Part of a small language model's weights.
Size: 16 layers, width 256, MLP 768 GELU, vocabulary 8192, 16.8M parameters.
Architecture: rotary positions, no biases in attention or MLP, untied embeddings.
Training: a variant of SOAP for these matrices, 505M tokens.
Each number is 128 + 32 x the weight over the matrix's rms, rounded and kept within 0 to 255. Layers, rows and columns count from 0.

# layer 5 attention query, 512x256, rms 0.188, rows 384-511, columns 192-223
[[137 138 114 149 144  94 150 124 119 120 146  83 113 141 118 107 148 142 107 134 158 129 156 154 150 145 145 111  91 108 107 151]
 [139  93 106 148 126 101 155 172 111 144 145 105 116 144 111 120 114  94 124 153 137 185 134 167 144 100 157 166 130  95 104 128]
 [115 140 170 104 137 129 108 128 158 119 114 116 150  83 148 149 108 116 154 114 121 138 133 102 148  95  87 101 159 103 130  55]
 [118 140 110 138 113 150 124 112 132 115 157 122 128 141 110  95 137 103 123  94 148 153 140 111 106 152 133 109 121 139 133 128]
 [119 152 115  97 143 181 142 147 126 119 133 122 161 133 121 177 100 158 156 146 121 128  80 100 152 110 111 111 128 132 147 101]
 [129 147 186 139 101 135 110 150 141 115 157 170 144 102 128 138 130 116 188 129 129 129 127 101 119 117 124 140 159  94 136  80]
 [132  98 116 155 111 101 135 108 147 167 112 126  87 113 141 156 151 130 128 159 124 123 141 125  91 155  94 164 139 151  96 154]
 [144 116 155 125 127  94 107 112 135 152  77 136 144 108 129 162 118 122 144 162 104 108 109 105 122  92 107 111 117 122 132  93]
 [ 88 113 142 134 131 133 145  99 113 125  89 117 155 116 115 114 155 135 149 102  84 146 107  98 129 107 109 115 148 151 122  82]
 [105 155 118  89 130 119 161 163 133 136 193 127 138 173 129  92 177 135  95  83 168 170 126 155 155 158 204 163 148 168  92 116]
 [125  77  73 133 101 117 157 170  84 142 138 136 112 134 162  99 196 104 144 110 210 131  99  96 137 186 141 110 126 156 109 141]
 [139 117 112 126 151 121 168  89 127 167 138 121 146 160 117  98 193 124 100 119 170 128 149 145 126 152 135 130 136 144 118 124]
 [112 186  78 133 146 107 140 102 137 140 157 131 129 150 128  82 182 148 117 110 155 171  98 130 163 175 158 146  69 112 111  86]
 [159 109 142 114 101 113 129 135 115 107 146 121  83 125 128  71 146 148  92 133 133 140 135 151 112 160 150 106 104 151 138 123]
 [126 115 189 101 121 154 131 100 128 102 123 121 159 118 123 176 107 141 143 152 107 137 142 116 111 109 164 156 167  97  84  94]
 [ 75 168 123 121 130 119 125 149 141 112 116 129 155  93 119 198 126 131 144 102 116 113  67 124 143 108 102 153 113  94 109 161]
 [135 151 110 102 119 117 147 143 180 166 143 117 103  98 141  83 136  86 122  95 152 133 141 130 160 129 101 105  91 101 112 130]
 [160 132 117 148 139  89  91 136 168 112 200 127 151 157 152  69 107 131  99 131 206 201 172 136 152 143 159 115 154 181 167 171]
 [120 135 146 124 119 152 134 145 127 170 121 105 137 136 113 152 116 122 133 115 136 130  83  64 118 154 147 153 118 114 135 111]
 [145 123 123 140 146 116 126 151 116 140 144 138  95 115 108 121 123 119 125  85 151 178 125 124 109 153 127 110 112 123 167 140]
 [105 138  91 131  76  80 172 160 130 125 144 144 157 144 136 113 158 144 123 117 173 127 158  78 133 139 136 132 142 122 167 119]
 [131 142 148 117 180 130 149 179 160 140  80 143  89  83 146 137 131 118 154 150 134 133 119 104 108 107 140 147 141 110 136 153]
 [105 100 141  96 125 120 115 129 181 108 109 138  93 115 122 130 117  97 140 128  93  80 147 145 151  88  96 110 134 101 149 131]
 [137 171 113 103 133 147 178  81 192 125 139 132 129 142 163 160 122 119 144 135  76 131 106 136 147 135 129 111 154  92  85  84]
 [144 132 137  98  93 134 135  93 122 163 157  99 154  97 116 172  98 130 115  94 114 133 160 152 150 103 170 178 159 132 108 115]
 [ 72  94  52 139 146 174  64 151  94 166 135  90 187 243  65 131 107 113 137  79 108  64  83 162 175 165 166 207 111 137 165  89]
 [ 72 103  59 156 106 103  58 124 169 108 152  94 211  96 155 153 170 154 194  82 141 105 134 158 193 198 122 179 186 174 131 105]
 [130 101 169 100 110 195 139  82  88  52 166 146 130 159 120 157  68 150 140 175 153  80 142 181  67 132  74 128 129 169 102  79]
 [177 150 120 197 129  57  88  49 149  99 156 165 156 182  87 157  62  85 119  79  19  89 141  27 108  95 146 196 114 155 161  26]
 [114 245 137 110  45 112  54 130  65  81  80  69 171  51 134 132 152  97 165 100  92 130 140  61 153  76 124   0 153 115 127  82]
 [138 100 130 108 134  98  76  77 200  19 132 182 136  65 132 156 167  78  90  72 151 119 115  63 111 139 141 154 125  18 142 149]
 [135 184 104  72 105  92 159 241  97  93  95 167  61 156  29  74 136 102 133 142 138 184 162  82 134 144  54 161 124 173 138 111]
 [112 144 162  85  31 135  67  89 147 159 148 199 123 124 159 100 231 255 100 181  93 182 181  63 120  94 123  59 151  95  94 189]
 [133 197  84  88  69 126  76 120 161 118 143 104  85 126 167 118  68 184 121 168 125 136 129  66  71 146 191 125 120 128 191  87]
 [ 52 181 166 112 152 134 166 110  74 102 162 134  67 134 248 143 102 180 140  88 113 143 104 141 157  95 115 193 108 123  88 128]
 [ 60 161 112  88 132  90 193 177 129 131 154  68 121 203  63  75 154 182 148 185  78  86 162  57  82 111 111  93 128 112  98 105]
 [108 155 136 177  84 147 152  76 149 215 135 110 150 134  25  99 150  90 121 147  92 150 185 110  74 124  94 180 226 161  71 205]
 [142  75  59 191  67 169 165 172 144 139  71  92  73  70 100 169 181 101 146 109  92 194 126 179  48  53  68 161  54 123 167 104]
 [184 177 169 175  77  63 114  49 140  74 234 136 150 222 151  39 167  50 143 120   0  58 125 109 173  78  62 141  57 130 158 117]
 [ 84 166 105 123  95  80  71  92 113 185 135 185 203  92 128 115 139  67 101  91 129 148  90 103  58 112 111 114 127 128 120 120]
 [161 126 205 126 124 112 164 143  94 196  71  75 160 144  66 125 129 154 139  72 138  12 133 216 180 147 107 143 116 152 111 160]
 [ 59 197  80 117  85 214 110  68  88 122 118 198 172 128  80 115 153  99  77 134  65 176  73  97 147 104  85 203 114 118 161  42]
 [121  35 112 126 179 174  40  86 119 150  71 172 186 166   9 144 162  68  97 112 100  98 133 128  61 156  94  67 118 110 167 149]
 [109 223 202 103 195  93 141 120 175 202 142 211  75 127 248 159 128  69 148 228 119   0 179 103 126 140 105 129 122 116  79  97]
 [ 87 176  67 253  70 111  67 110 142 112  74  29 126 112 255 161 168 148  83 102 131 106 127  90 111 108 156  98 165  80 191 108]
 [115 102 183 105 176  82 139  44  74 118 176  76 110 151 135 124 130 117 126 103  99  45 121 241  96 107 135 255 112  59 166  56]
 [140  78  97 198  64 137 116 167 130 228 106 145  48 147 150 155 129 186  84 160 112 159 168  94 171  92  60 162 112 186 105 168]
 [130  53 137 179 122 160 126 116 185 233 109  93 184 172 106 135  99 168 154  61 112  85 120 222  86 119  97 145  84 125 137 116]
 [150 138  50 119 125 218 115 134 151  81 163 120 108  78  98 181  90  64 178 230 115 121 169  77 209 238 135 169 213 189  58  87]
 [113  72 107 164 159 143  57 139 191  62  87 168  82 210  72 255 142 126  55 171 156  84 149  90 225 169  67 152 148 142 146 101]
 [135  82  53 161  86 210 129  56 153  19  22 104 118 110 121 183 108 159  93  93 183 200 142 102 129 193 129 116 170 159 101  85]
 [117 202 134  65  77 120  89 122 117 144 180 147 255 163 121 139 144 120 169 158 161 158 212 193 153 133  41 121 101  70 145 158]
 [ 72 179 160 111 100 255 157  95 222 211 135 151 157  81 152  74 112 144 142 120 131 193  69 133 109  69 131  84 106  89 211 148]
 [141 134 122 219 126 120 142 159 151  64 160  94  92 145  87  49 171 166 181 137  63  87  75 171 189 126  91 181 208  78  75 129]
 [ 94  73 145  99  88  93 103 179 123  94  98 206 146 101 151 122  93 104  93 195 120 121  77 177 115 173 123 143 150 194  97  52]
 [ 94 119  91 189  69 110 163 113  96 102 131 109  62 201 144  50 126 130 162 149 141  80 135 127 141 142 126 157 227 114  82  90]
 [122 132  44 130  79 234  86 117 122 194 161 173 113 183  66 142 115 180 164 125 158 150 142  78 115  81 138 172 111 134 121 103]
 [ 59 121 115 125  59   0 160 181  77 111 106 196  85 153 142  68  82 177 164 146 186 129 158 111   0 157 114  51 123 178  47 198]
 [104 101 118 135  55  80 144  77  59 187 145  59 237  18 151 174 135  76 131  20 122 113 145 142 103 184 123 184  63 194 173  89]
 [114 109 152 172  96  39 170 175 112 180 106 213 111 191  62 120 127 219 221  85 141  71 115 112 118 106 148  61  80 131  80 138]
 [ 98 127 104  77  24 122  53 124  58 178 152 168 147 142 177 144  65  60 128  96 175  82 130 127 174 177 102 108 101 110  47 174]
 [149 135 150  87 107 164  54  92 167 167  92  47 116 133 166 162 170 128 111 131 194 123 155 103 142 174  90  84  47  76 126  42]
 [171 128  92 193 100 153 117 131 130 121 195 126 155  68  56 209 147 144 143 118  81 163 115  66 105 129  86 181 173 101 171 132]
 [136 168 143 106 146 160 150 155 153  90 156  31 111 159 156 101  20 153 183 111  89 130 229 128  99  97 229  56  51 193 107 159]
 [148 144 113 121 113 168 176 186 120 144 142 107 123  61 168  59 107 105 109 127 158 137 108 153 119 126 179 102 148 171 115 125]
 [103 119 170 107 113 158 150 135 141 106 114 133 143 155 132 167 169 127 157 139 136 198 129 181 149 149 134 126 130 146 119  96]
 [113 112 143 140 129 131 137 142 118 169  92  95 150 127 127  92 161 156 131 117 100 132  71 171 120 145 121 111 120 110 137  97]
 [ 78 193 122 112 158 144  96  76  51  91 127 147  96 140 138 108 173  81  94 123 123 164 106 170 117 133 155 131 125 139 190  97]
 [120  98 138  82 100 131 144 155 141  77 118 112 117 200 151 163 174  97 139 144 126 136 161  95  79 115 164 149 114 186 176 104]
 [134 124 153 122 136  89 110 113 122 144 109 135 125 134 109 150 132 141 133  97 124 141 140 119  72 167  74 143 136 114 121  67]
 [ 67 134 102 170  94  85 112 107 133 163 152 122 145 125 161  95 149 125 171 132 119 133 130 126 171 120 117 137 139  94 117 116]
 [133 107 162 167 140 186 147 121 137 120 126 180 164  88 137 101 169 150 146 144 104 137  72 124  98  99 134  85 136 148 113 129]
 [123 162 153 122 138 122  87 120 184 135 112 154 152  81 106 154  78 141  86  70  66 160 146  96 151 104 115 138 145 184 141 147]
 [154 154  96 124 125 141 102 111 105 169 127 168  97 153 155 108 114 138 161  70 158 156 185 123  94 164 100  99 132 153 107 108]
 [117 100 125 125 163 110  82 145 116 141  93 176 104 121 158 150 118 107 101  70 121 155 124  97  74  97  79 128 138 135 123 139]
 [145 140 137 148 147 144 139 179  85 120 121 162  57  81 103  93 151 166 117 124 150  53 175 116  67  42 111 149 134 150 165 139]
 [126  78 142 145 126  96 115 161  99 154 161 116 145 135 107 143 113 144  36  91 169 140 114 144 183 117 161 118 141 110 110 104]
 [151 125 108 105 108 128 118 116  96 145 111  85 154  75  97 159 111 150 101 157 128 122  69 101  91 147  98  97 120 153 121  88]
 [134 101  92 114 131 134 160  65 175  71 101 156 152 156  99 148 141  82 134 152 136  89 104 148  81  65 174  88 126  97 126  99]
 [ 96 118 135 126 158 132 104 127 148 138 181 142  93  81 150  89 119 140 118 131 106 102  75 140 149 128 145 134 109  94 105 112]
 [148  98 101 147 128 134 101  89  60 158 172 175 178 114 153  67  99  82  86  78 156 173 116  97 174 151 100 164 164 162  95 125]
 [152 135  87  78 163  88  78 180  95 153 111 172 111 108 130 108 102 108  73 117 155 144 179 109  83 112 128 149 117 109 142 166]
 [126 182  92 171 121 104 104 219 210  96 147 130 165 112 166 106 119 110 125 140 153 128 165  80 100 113 173 104 121 145 154 184]
 [153 102 138 101 157 125 155 146  80 149 140 134 160 104 155  76 119 165 122 151 145  94 150 128 114 122 126 114 123  97 167 122]
 [155 131 101 116 124 117 141 153  80 148 164 175  94  66 179  89 159 141  95 145 150 140 137 104 106 113 103 119 140 137 129 143]
 [129 157 132 151 162 155 133 132 167 114 109 111 145  85 112 124 149 112 131  92 103  76  82 128 118 120 131  74 170 118 133 162]
 [ 83  88 128 165 129 100  76 135 113 124 133 114 159 129 103 132 177 122 181 144 170 124 150 131 148 151  80 151 165 162 174 184]
 [159 126  73 103 139 138  93 119 134 119 186 101  88  91 158 138  89 105 105 121  79 136 164 119 138 156 152  91 133 158 139 108]
 [140 161 105 159 135 119 126 120 152 162 122 100 129 173 134 143 102 165 136 132  85 159 122 140 160  93 183 167 181 122 123 132]
 [147  87  91 146 161 161  91 183  59 196 100  93 143 142  99 109 122 156 111 133 176  91 109  97 113 141 114 103  59 107 181 104]
 [122 133  91 100 148  83  99 164 121 123 143  82 148 104 117 123 142 161 104 103 177 119 149 156 130 140 114 100 120 146 114 107]
 [ 96 163 157 133  86 120 162 119 146  45 142 127 110 122  88 124 138 133 117 168 163 100 131 193 113 144 165 161  92 154 103 143]
 [146  93 113 141 117 134 113 175 233 138  94 143 113  89 140 146  82  61 136  90 110 105  77 133 124 131 115 146 123 129 170 119]
 [116 118 123 118  62 115  76 161 114 144  74 138 180 116  91  60 152 122  96 117 189 118  91 101 168  97 108 111 150 144  87 110]
 [ 85 132 120  92 146 102 118 119 106 151 151 137  99 132 157 138  91 151 110 111 145 163  65  89 180 109 156 175 145 117 193 175]
 [118 140 153  92 108 154 113 190 146 133 102 104 189 166  96  89 128 138 173 146  73 106 157  98 149 180 116 112 104 152 134 121]
 [103 121 117  94 117 168 112 124 108  98 171  95 188  91 111  93 133  78 134  62  90 125  91 173 137 101  92  99 166 118 136 109]
 [170 153  99  98  93 146 133 130 126 206 119  97 136 163 162 123 110 142 103  82 107 147 151 137 141 130  83 159 129 158 152  79]
 [ 78 131 121 108 133 134  90 125  76 170 134 122 125 100 179 159 179 156 127 148 127 142 114 119 131 120 148 145 131 141 126 179]
 [ 76  97 112  80 125  87 128 144  47 165 157  63 105 138 163  66 142 121 110 105 104  82 153  85 125 129 122  42 138 100 174 135]
 [135 152  77 180  96 124  92 146 114 154 150 194 114 121 140 115 102 107 123 153 165 157 140 154 102 172 132 119 130 110 134 130]
 [140 112 119 160 109 114 180 125 112  94 147 171 136 157 106  72 192  43 144 168 124 128 194 137  92  66  84 102 108 133 139 147]
 [122 122 161 120 119 156 188  76 134 111 215 153 103 113 127  80 170 104  77 126 105 137 180 158 121 102  92 119 138 191  99 138]
 [112 180 173 116 114 114 114 108 118 101 105 134 179  98 153 112 157 129 146 150 164 170 126 123 157  94 160  96 131 151  90  88]
 [187  80 131 120 156 124 113 158 127  85  69 116  98 155  81  93 165 106 162 113 137 114 144 201 125  87 157  96 144 130  84 104]
 [ 65 172  97 172  95 115 126  92 141 150 134 115 165 171 137 137 178  59  67 131 119 108 142 127 138  79 143 166 107  98 120  75]
 [100 134 143  76 169 111 146  82 132 164 112 128 135 103 126 103 121 132 126 163 166 163 127 151 113 132  95  99 172 122 167 110]
 [122 123 117 120 152 125  82  39 177 159 145 177 140 102 187 126 163 101  83 108 138  88 128 159 133 129 143 200 157 144 148  85]
 [ 31 115  88 126 103  97  70 127 162 155  81 111 118 111 139 166  90 185 127 157 168 105 130 139 126 165 142 152 153  89 239 148]
 [130 153 151 131 138 193 109 112 138  95 127 173 102 154 155 164 113  89 106 154 119 115 130  91 120 154 141 185 124 113 190 148]
 [131 107  97 133 122 144 150 150 118 106 154 110 146 149 144 181 117 140 155 177 131 104  62 148 141  59  96 123 103 125 125 111]
 [128 100 153 124 130 129 151  89 197 165 180 121  95 118 152 138 118 137 109 123 130 115 134 141 106 111 142 121  86 105 115 135]
 [152 136 122 119 148 138 102 133 111  38 194 121 121 145 148 164  81 139 125 128 130 141 138 118 191 119 135 128 156 187 133 140]
 [ 38 132 123 146 144 118 100  73 172  87 106 129 108 159  82 228 101 141  99 141  80 121 140 105 157 125 117 175 147 106 153 127]
 [137  74 127  92 135 110 111 109 108 113 105 143 139 110  91 169  88 174 170  76 110 165 133 133 110 215 151  79 129  71 102 108]
 [132 119  96 124  97 125 130 112 111 114 145 110 153 115 134 100 137 125 100 115 134 108 153 130 144 172 128 164 111 105 150 118]
 [ 95 109 105 120 210 167 135 146 141 155  87 144 142 141 207 124 114  98 146 145 124  79  72 100 165  78 108 144 148 102 175 156]
 [141 130 132 158 144 178 114 190  82 147 150 106  92 121 131  68 170 173 124 118  89 120 133 148 126  97 139 117 112 135  67 136]
 [165  95  48 126  93 130  96 160 136 140 137 155 116 107  73 153 139 167  93 165 120 106  62 202 145 126 132 140 102 143 145  99]
 [163 139 120 168 139 110 187 152 119 152 119 117 148 179 130 123 123 138 126 129 136 109 151 135 103 142 134 147 171 124  57 112]
 [106 102  71 171  97 145 111 126 117 103  86 124 125 163 117 162 132 162 156 102  88 149 171  44 126 103  96 143 112 126 134 132]
 [102 206  97  66  72  65 178 137 124 147 113  96  92 124 122 161 135  94 142 141 187 110 116  89 100  98 125 145 146 109 114 170]
 [ 85 120 138 108 110 140  89 127 133 177 172 157 136 142  82  91 110  94  91  53 102 188 178 105 132 127 169 156  76 181 117  68]
 [ 79 130 145 109 107 122 128  48 114 129 163  53 164 163 100 149 184 163 147  72  81 135 174 150 126 135 158 135 132 109 128  79]
 [ 88 189  85 141 116 133 114  96 114 144 107 125 155 214 197  88 123 133 139 163 109  87 143  99  68 108 135 155 140 100  68 164]
 [172  97 143 113  92 122 142  78  89  58  94 141  80 113 169 122 168 144 149 105 168 104 122 120 128 150 149 153  73 124 124 111]
 [172 164 140 134  98 103 172 126 150 120  88 139 106 113  94 201 134 163  98 103  93 158 107 130 117 123 119 127 141 119  79 144]
 [ 93 114 122 126 140 139 117 103 118 159 170  57 130  98 136 124  89 140 163  96 116 171 181 129 128 110 120  97  70 146 102 105]]
# layer 5 attention key, 256x256, rms 0.193, rows 192-255, columns 192-223
[[135 121 139 143 124 150  94 113 157 111  94 136 122 119 108 144 134  99 169 137 119 150 144 153 149 137 143 139 139 115 107  95]
 [142 131 134 132 127 127 136  91 159 110 142 119 108 141 137 116 164 157 134 137 123 144 123 120 124 131 109 134 124 171 124 110]
 [128 120 124 152 117 129 118 137 146 159 145 126 141 111 164 147 117 122 140 118 147 100 150 132 101 131 155 151 115 114 109 122]
 [132 112 140 170  90 140 161 112 164 157 131 112 124 105 146 123 136 148 134 169 107 106 138 165 139 122 129 162 113 121  86 126]
 [127 103 135  91 132 131 132 123 102 123 126 144 109 125 124 108 126 139 129 124 129 129 137 100  89 174 152 152 151 102 147 170]
 [127 139 143 132 104 149 103 128 119 132 136 135 111 153 113 107 126 123  98 111 124  87 115 134 117 144 138 133 129 128 139 110]
 [122 177 117 120 151 136  74 169 124  93 107 135 117 155 129 108 131 120 143 122 136 147 154 107 148 130 141 105 125 119 168 158]
 [116 136 129 134 114 152  90 144 112  72 102 134 126 189 125 144 115 123 128 123 130 143 105 151 144 146 138 126 136  79 130 129]
 [144 133 138 105 111 140 115 151 100 113 120 137 111 181 129 101 124 112 116 143 146 107 158 145 127 144 150 104 134 108 135 125]
 [ 88 136 127 137 136 142 133 108  86 143 134 130 139  98 113 112 143 109 136 117 115 151 137 137 143 131 122 133 123 137 111 130]
 [125 162 139 106 118 142 107 136 149 134 125 154 131 148 114 161 111 157 149 108 116 141 129 110  92 143 156 126 108  99 178 159]
 [119 129 142 134 122 122 121 121  86 149 102 124 116  88 113 101 100 147  99 108 123 155 158 105 100 152 140 160 125 120 119 159]
 [ 96 158 105 103 109 145 132 173 137 124 115 123 120 131 128 150 132 151 157 119 113 113 166 136 117 121 103 130 141 124 147 178]
 [155 122 133 116 148 148 156  91 138 150 121 150 135  87  93 152 149 139 126 127 123 123 116 146 139  94 127 150 150 127  66 110]
 [137  99  93 117  98 110 130 117 138 134 155 159 118 144 151  73 126 109 114 143 128 141 124 136 127 148 146 100 104 161  99 122]
 [115 155 108 120 176 137 114 121 151 116 143 106 133 194 126 167 105 149 121 136 134 146  99 105 138 133 100 106 138 120 174 119]
 [ 98 198 133 112 144 135  88 120  94 121 136 110 151 136  90 207 161 187 109 125 150 101 128 129 154 128 145 153 150 100 127 161]
 [148 128 127  90 146 131 150 150 116 114 115  94  85 138  99 116 161 104 125 142  90 107 131 135  73 130 116  92 118 106 170 115]
 [139 154  92 120 130 132 131 166 133 104 123 127 180 149 117 190 121 149 114 128 129 114 142  94 103 133 118 134 106 155 149 131]
 [121  96 139 179  88 138 124 118  90 105 149  92 150 158  97 185 166 150 137 158 134  69 109  79 160 124 131 135 171 148 142 109]
 [184 136 164 112 100 106 156 146 110  85 118 121 100 109 166 121 111 133 162 116  99 128 162 154 118 147 183 107 170 105 111 108]
 [ 86 121 133 130 114  95 106 103 105 100 181 100 159 124 138 126 157 104  81 131 155 117  98 108  97 156 154  97 148 150 105 119]
 [101 161 135 157 131  97 106 140 141 129 141  89 138 100 127  96 138 118 128 129 148 124 191 115  87 124 163 163 107 160 175 211]
 [132 132 127 104 137 137 179 177 133 136 107  79  99 138 117 148 128  82 101 109  99 125 126 126  70 112 105 163 120 140  78 135]
 [ 65 149 142 111  73 115 132  94  64  93  79 111 140 142 112 166 197 103  65 148 108 110  68  80  68  99 110  95 156 182 164 128]
 [115 120 110  81 147 141  70 149  77  81 138 169 129 120  89 134 127 111 108 143 149 120 127 142 145 107 137 115 146 139 194 140]
 [129 181 164 158 137 167 172 182 200 134 113 113 173 130 174  90  73  97 136 122 112  81 112 150 114 210 124 145 106 113  89  98]
 [163 139 104 166 187  93 183 149  90 136 143 171 126 172  53 174  53 196 163 177  99  40 139 192 194  48  75 155 145  74 118 159]
 [180 109  71 153 214 117 114  46 160 220 155  48 162 152 181 143  39 118 127 106 143 194 158  52 132 103  89 121  97 158 148 112]
 [174 148 203 118  68  92 132 137  92  45  40 111 162 159  65 121  87  55  84 155  98 122 122 159 219  73  83 184 117 182 101 117]
 [162 152 181 129 134  57 208 142  64 255 103 125 142 132  78 178 135 178 213  98  32  59 160 140  64 175 121 154 130 109 171 176]
 [ 97  99 138 164  83 151 115 207 171 136 111 124 139 166 146 120  93 142 144 255  52  77 132 144 109 169 142 134 223 187 215 108]
 [186 104 139  98 213  91  88  50  79 191 188 157  79 103 165 166 200  77 147  93 167 103  27 141 110  42 133 113 122  66 212 107]
 [238 168  92 103  92  30 150 160 151 136 184 128 132  73  96 116 148 222 110 175 107  75 175 200  92  70  44 161 149 192 130 162]
 [172 101 133 209 196 132 249 141  93 194 104 111 146   6 140 135  37 222  85 150  91  57  64 122 104 176  78 206  85 104 179 175]
 [104 102 118 131  97  73 204 173   3 121 245  41 121 120 131  88 121 177  88 164  30 201 170  55 113  91 128  92 211 115 133  75]
 [157 148 128  97 223  75 103 186 213  82 111  54 152 151 146 127 131 150  93  88 182  59 120 174 241 255 150  65  74 136  57 155]
 [ 87 213 213 155 101  96 160 115 132  84  65 113 147  89 147 188 184  74  48 110 111 189 168  70 101  62 174  95 167 168 132  73]
 [ 44 100 187  35 112  86  85 101  98 178 138 187  65  90 163  91  38 147 161 103 127 120 247 125  61 192   9  80 201 170 255 158]
 [130 174 143 131 142 139 118 213  73 208  66 208 107  61 100  78 120  62 106  88  72 132  48 100 195 230  89  99  58  83 161 132]
 [150  67 176 127 128 192 216 157  87  41  66 178  96  95 164 146  71  11  86 150 143  38 133 217 101 100  19 202 143 101   0 124]
 [ 69 110 103 122  74 182 118 171  36 200 133 105  88  88 125 128 170  71  77 122  96 137 152 114 219  86 143 120 110  61 249 211]
 [200 204 148 141 140 124 240  45 197 201 123 193  97 151 183  69 182 140 154 170 117 136  62  64  93 124  63 226  91 193 124  51]
 [116 109 149 107 255 148 137  97 123 154 130 144  42 116 175 199 126 171 117  93 182  81  76  20  88 160 227 122 172 201 135  70]
 [211 128 172 125 112  60 167  87 110 155  73 159 175 105 164 110  74 157  99 159 156 109 129 170 157 183  58 138  95 169 194 116]
 [ 96  87 173 112 137 139 198 112 173  86 236 199  83 103 166 136  41 131  84 228 126  90  52 158  73  93 160 123  89  69 178 136]
 [161 167  36  88  76 166 138 202 120 128 127 121  74 217 122 185  85 116 108 142  86 108 160  89 181  35 107  79  38 213 164 253]
 [129 212  64  78  40 162 188 123 168 190 139 186  79 152 153 152 152 160  89 126   0 112 217 115 139  82  59  34 143 122 105 171]
 [ 92 153  92 151  96 136 204  82 180  64 194 188 103  60 102 169 165 109 197 116 187 128 174  93 255 103 181 150  82 160 103  75]
 [194 126 139 159 143 174  89 179 100 123 171  86 135 156  11 169  46 171 136  96 122 111 143 181 109 251  85 112 149 135 170 126]
 [121 173 174  91 154  53 146 119 162 138 131 104  88 151  18 148  78  82 175  63 126  93 181  95 119 200 247 135 118 172 135 120]
 [190 159 155 131  60 190  82 144 173 134 165 105 138 111 159 148 188 154 106  77 161 103  55 175   9  89 108 110  77 158 236  80]
 [127 192 178 146 133 165 111 118 135 181  72  89 112  43 110  76 162 111  65 179  65 136 104 110  76  97  97 121 180 158 117 129]
 [ 97 209 107 224 156 108 133 119 153  98 110 113 158  84  34  62 134 168 136 112 176 130 198 186 148 131 131  91 184 118  78  86]
 [ 43 140  63  83 150  36  89 138 119  85 104 185 136 166 114 122 173 169  91 191  79  64  64 198  57  60 113 131 151 132 100 101]
 [129 147 104 160  81  61 179  66 164 113 107 103 161 156 115 142 167 168 111 183 189 201  94 171 187  94 224 139 166 103 130 114]
 [ 95 123  59  28 108  67 178 147  62 206 242 241 121  99 146 203  91 161 183 129  61 141 144 184 167 205 144  73 106 137 159  92]
 [ 72 162 200 164 161  76  23 199 127  81 197 108 164 134 141 112 109 123 114 131  80 179  99 206 201 120 142  95 255 181 169  91]
 [148 127 188 155  49  99  82 101 167  49 118  95  53 159  69 134  99  33   0 130  88 222 108 138 145  89 107 144 101 128 133 153]
 [140  45   0 128 171 101  85 153 191 158 109 135  82  47 193 166 173 128 100 184  95 112 124 165  82 134 192 123 155  92 149 171]
 [187 149  58 166 154 131  42 102 188 167  76 146 126  60  93  52 147 124  96  85 176  70  64 216 132  67 123  77 117  94 116  60]
 [109  60 196 167 153  68 149 168 114 168 153 103  78 216 105 168  77 152  64 104 232 240  94 158 172 143 109 165 165  45  62  86]
 [101  76  76 109 109 121 165 130 185 125  60 221 195 151 114 174 113  58 106 109 144 124 102 105 179 170 150 126  94 189 149 161]
 [159 236  99 242 136 191 109 121 167  87 113 125 198 194 174 153 174 175 180  94 115 173 145 132  45  25 105 214  74 121 117 224]]
# layer 5 attention value, 256x256, rms 0.153, rows 192-194, columns 192-223
[[116 137 157  44  51 123 106 119 168 123 148 136 101  85 146 139  45 173  39 103 109 161 152 137 122 141 129 134 135 206 142 131]
 [ 80 123 121 142 124 134  94 132  83 116 100 111 136 168 145 134 127 135 199 165 135  94 153 110  42 171  72 140  86  81 126 159]
 [140 108 145 140 118 113 115 185 148 119  63 126  98 112 103 133 164 118  65  92 106 119 141 147 145 123 132 102 121 159  92 106]]
# layer 5 attention output (transposed), 512x256, rms 0.157, rows 384-386,448-449, columns 192-223
[[107 207 133 102 108 150 120 122 149 132 111 180 143 109   0  79 159 163 164 146 201 150  22 128 127 149 105 137 112 126 114 191]
 [178 114 185 169 160 183 133 111 104 110 167 164 129 117  76  90 151 112 138 164 102  91 106  92 152 151 141  89  68 140 109  92]
 [165 137 141 121  93  87  95 143 139 159 165 114 128 154 181  90 132 115 185 158 128  81  27  65 139 133 150 162  93  77  89 160]
 [123  78 179 226 146 120 181 118 111 105 161 110 132 132 213 159 112  56 113 139  86  86 163 116 117 155 120 160  94 126 154  63]
 [ 98 131  71  84 120  79 140 146 138 139 160  77 105 171 150 159  98 135 100 126 116 127 161 173 127 106 133 124 138 117 142 155]]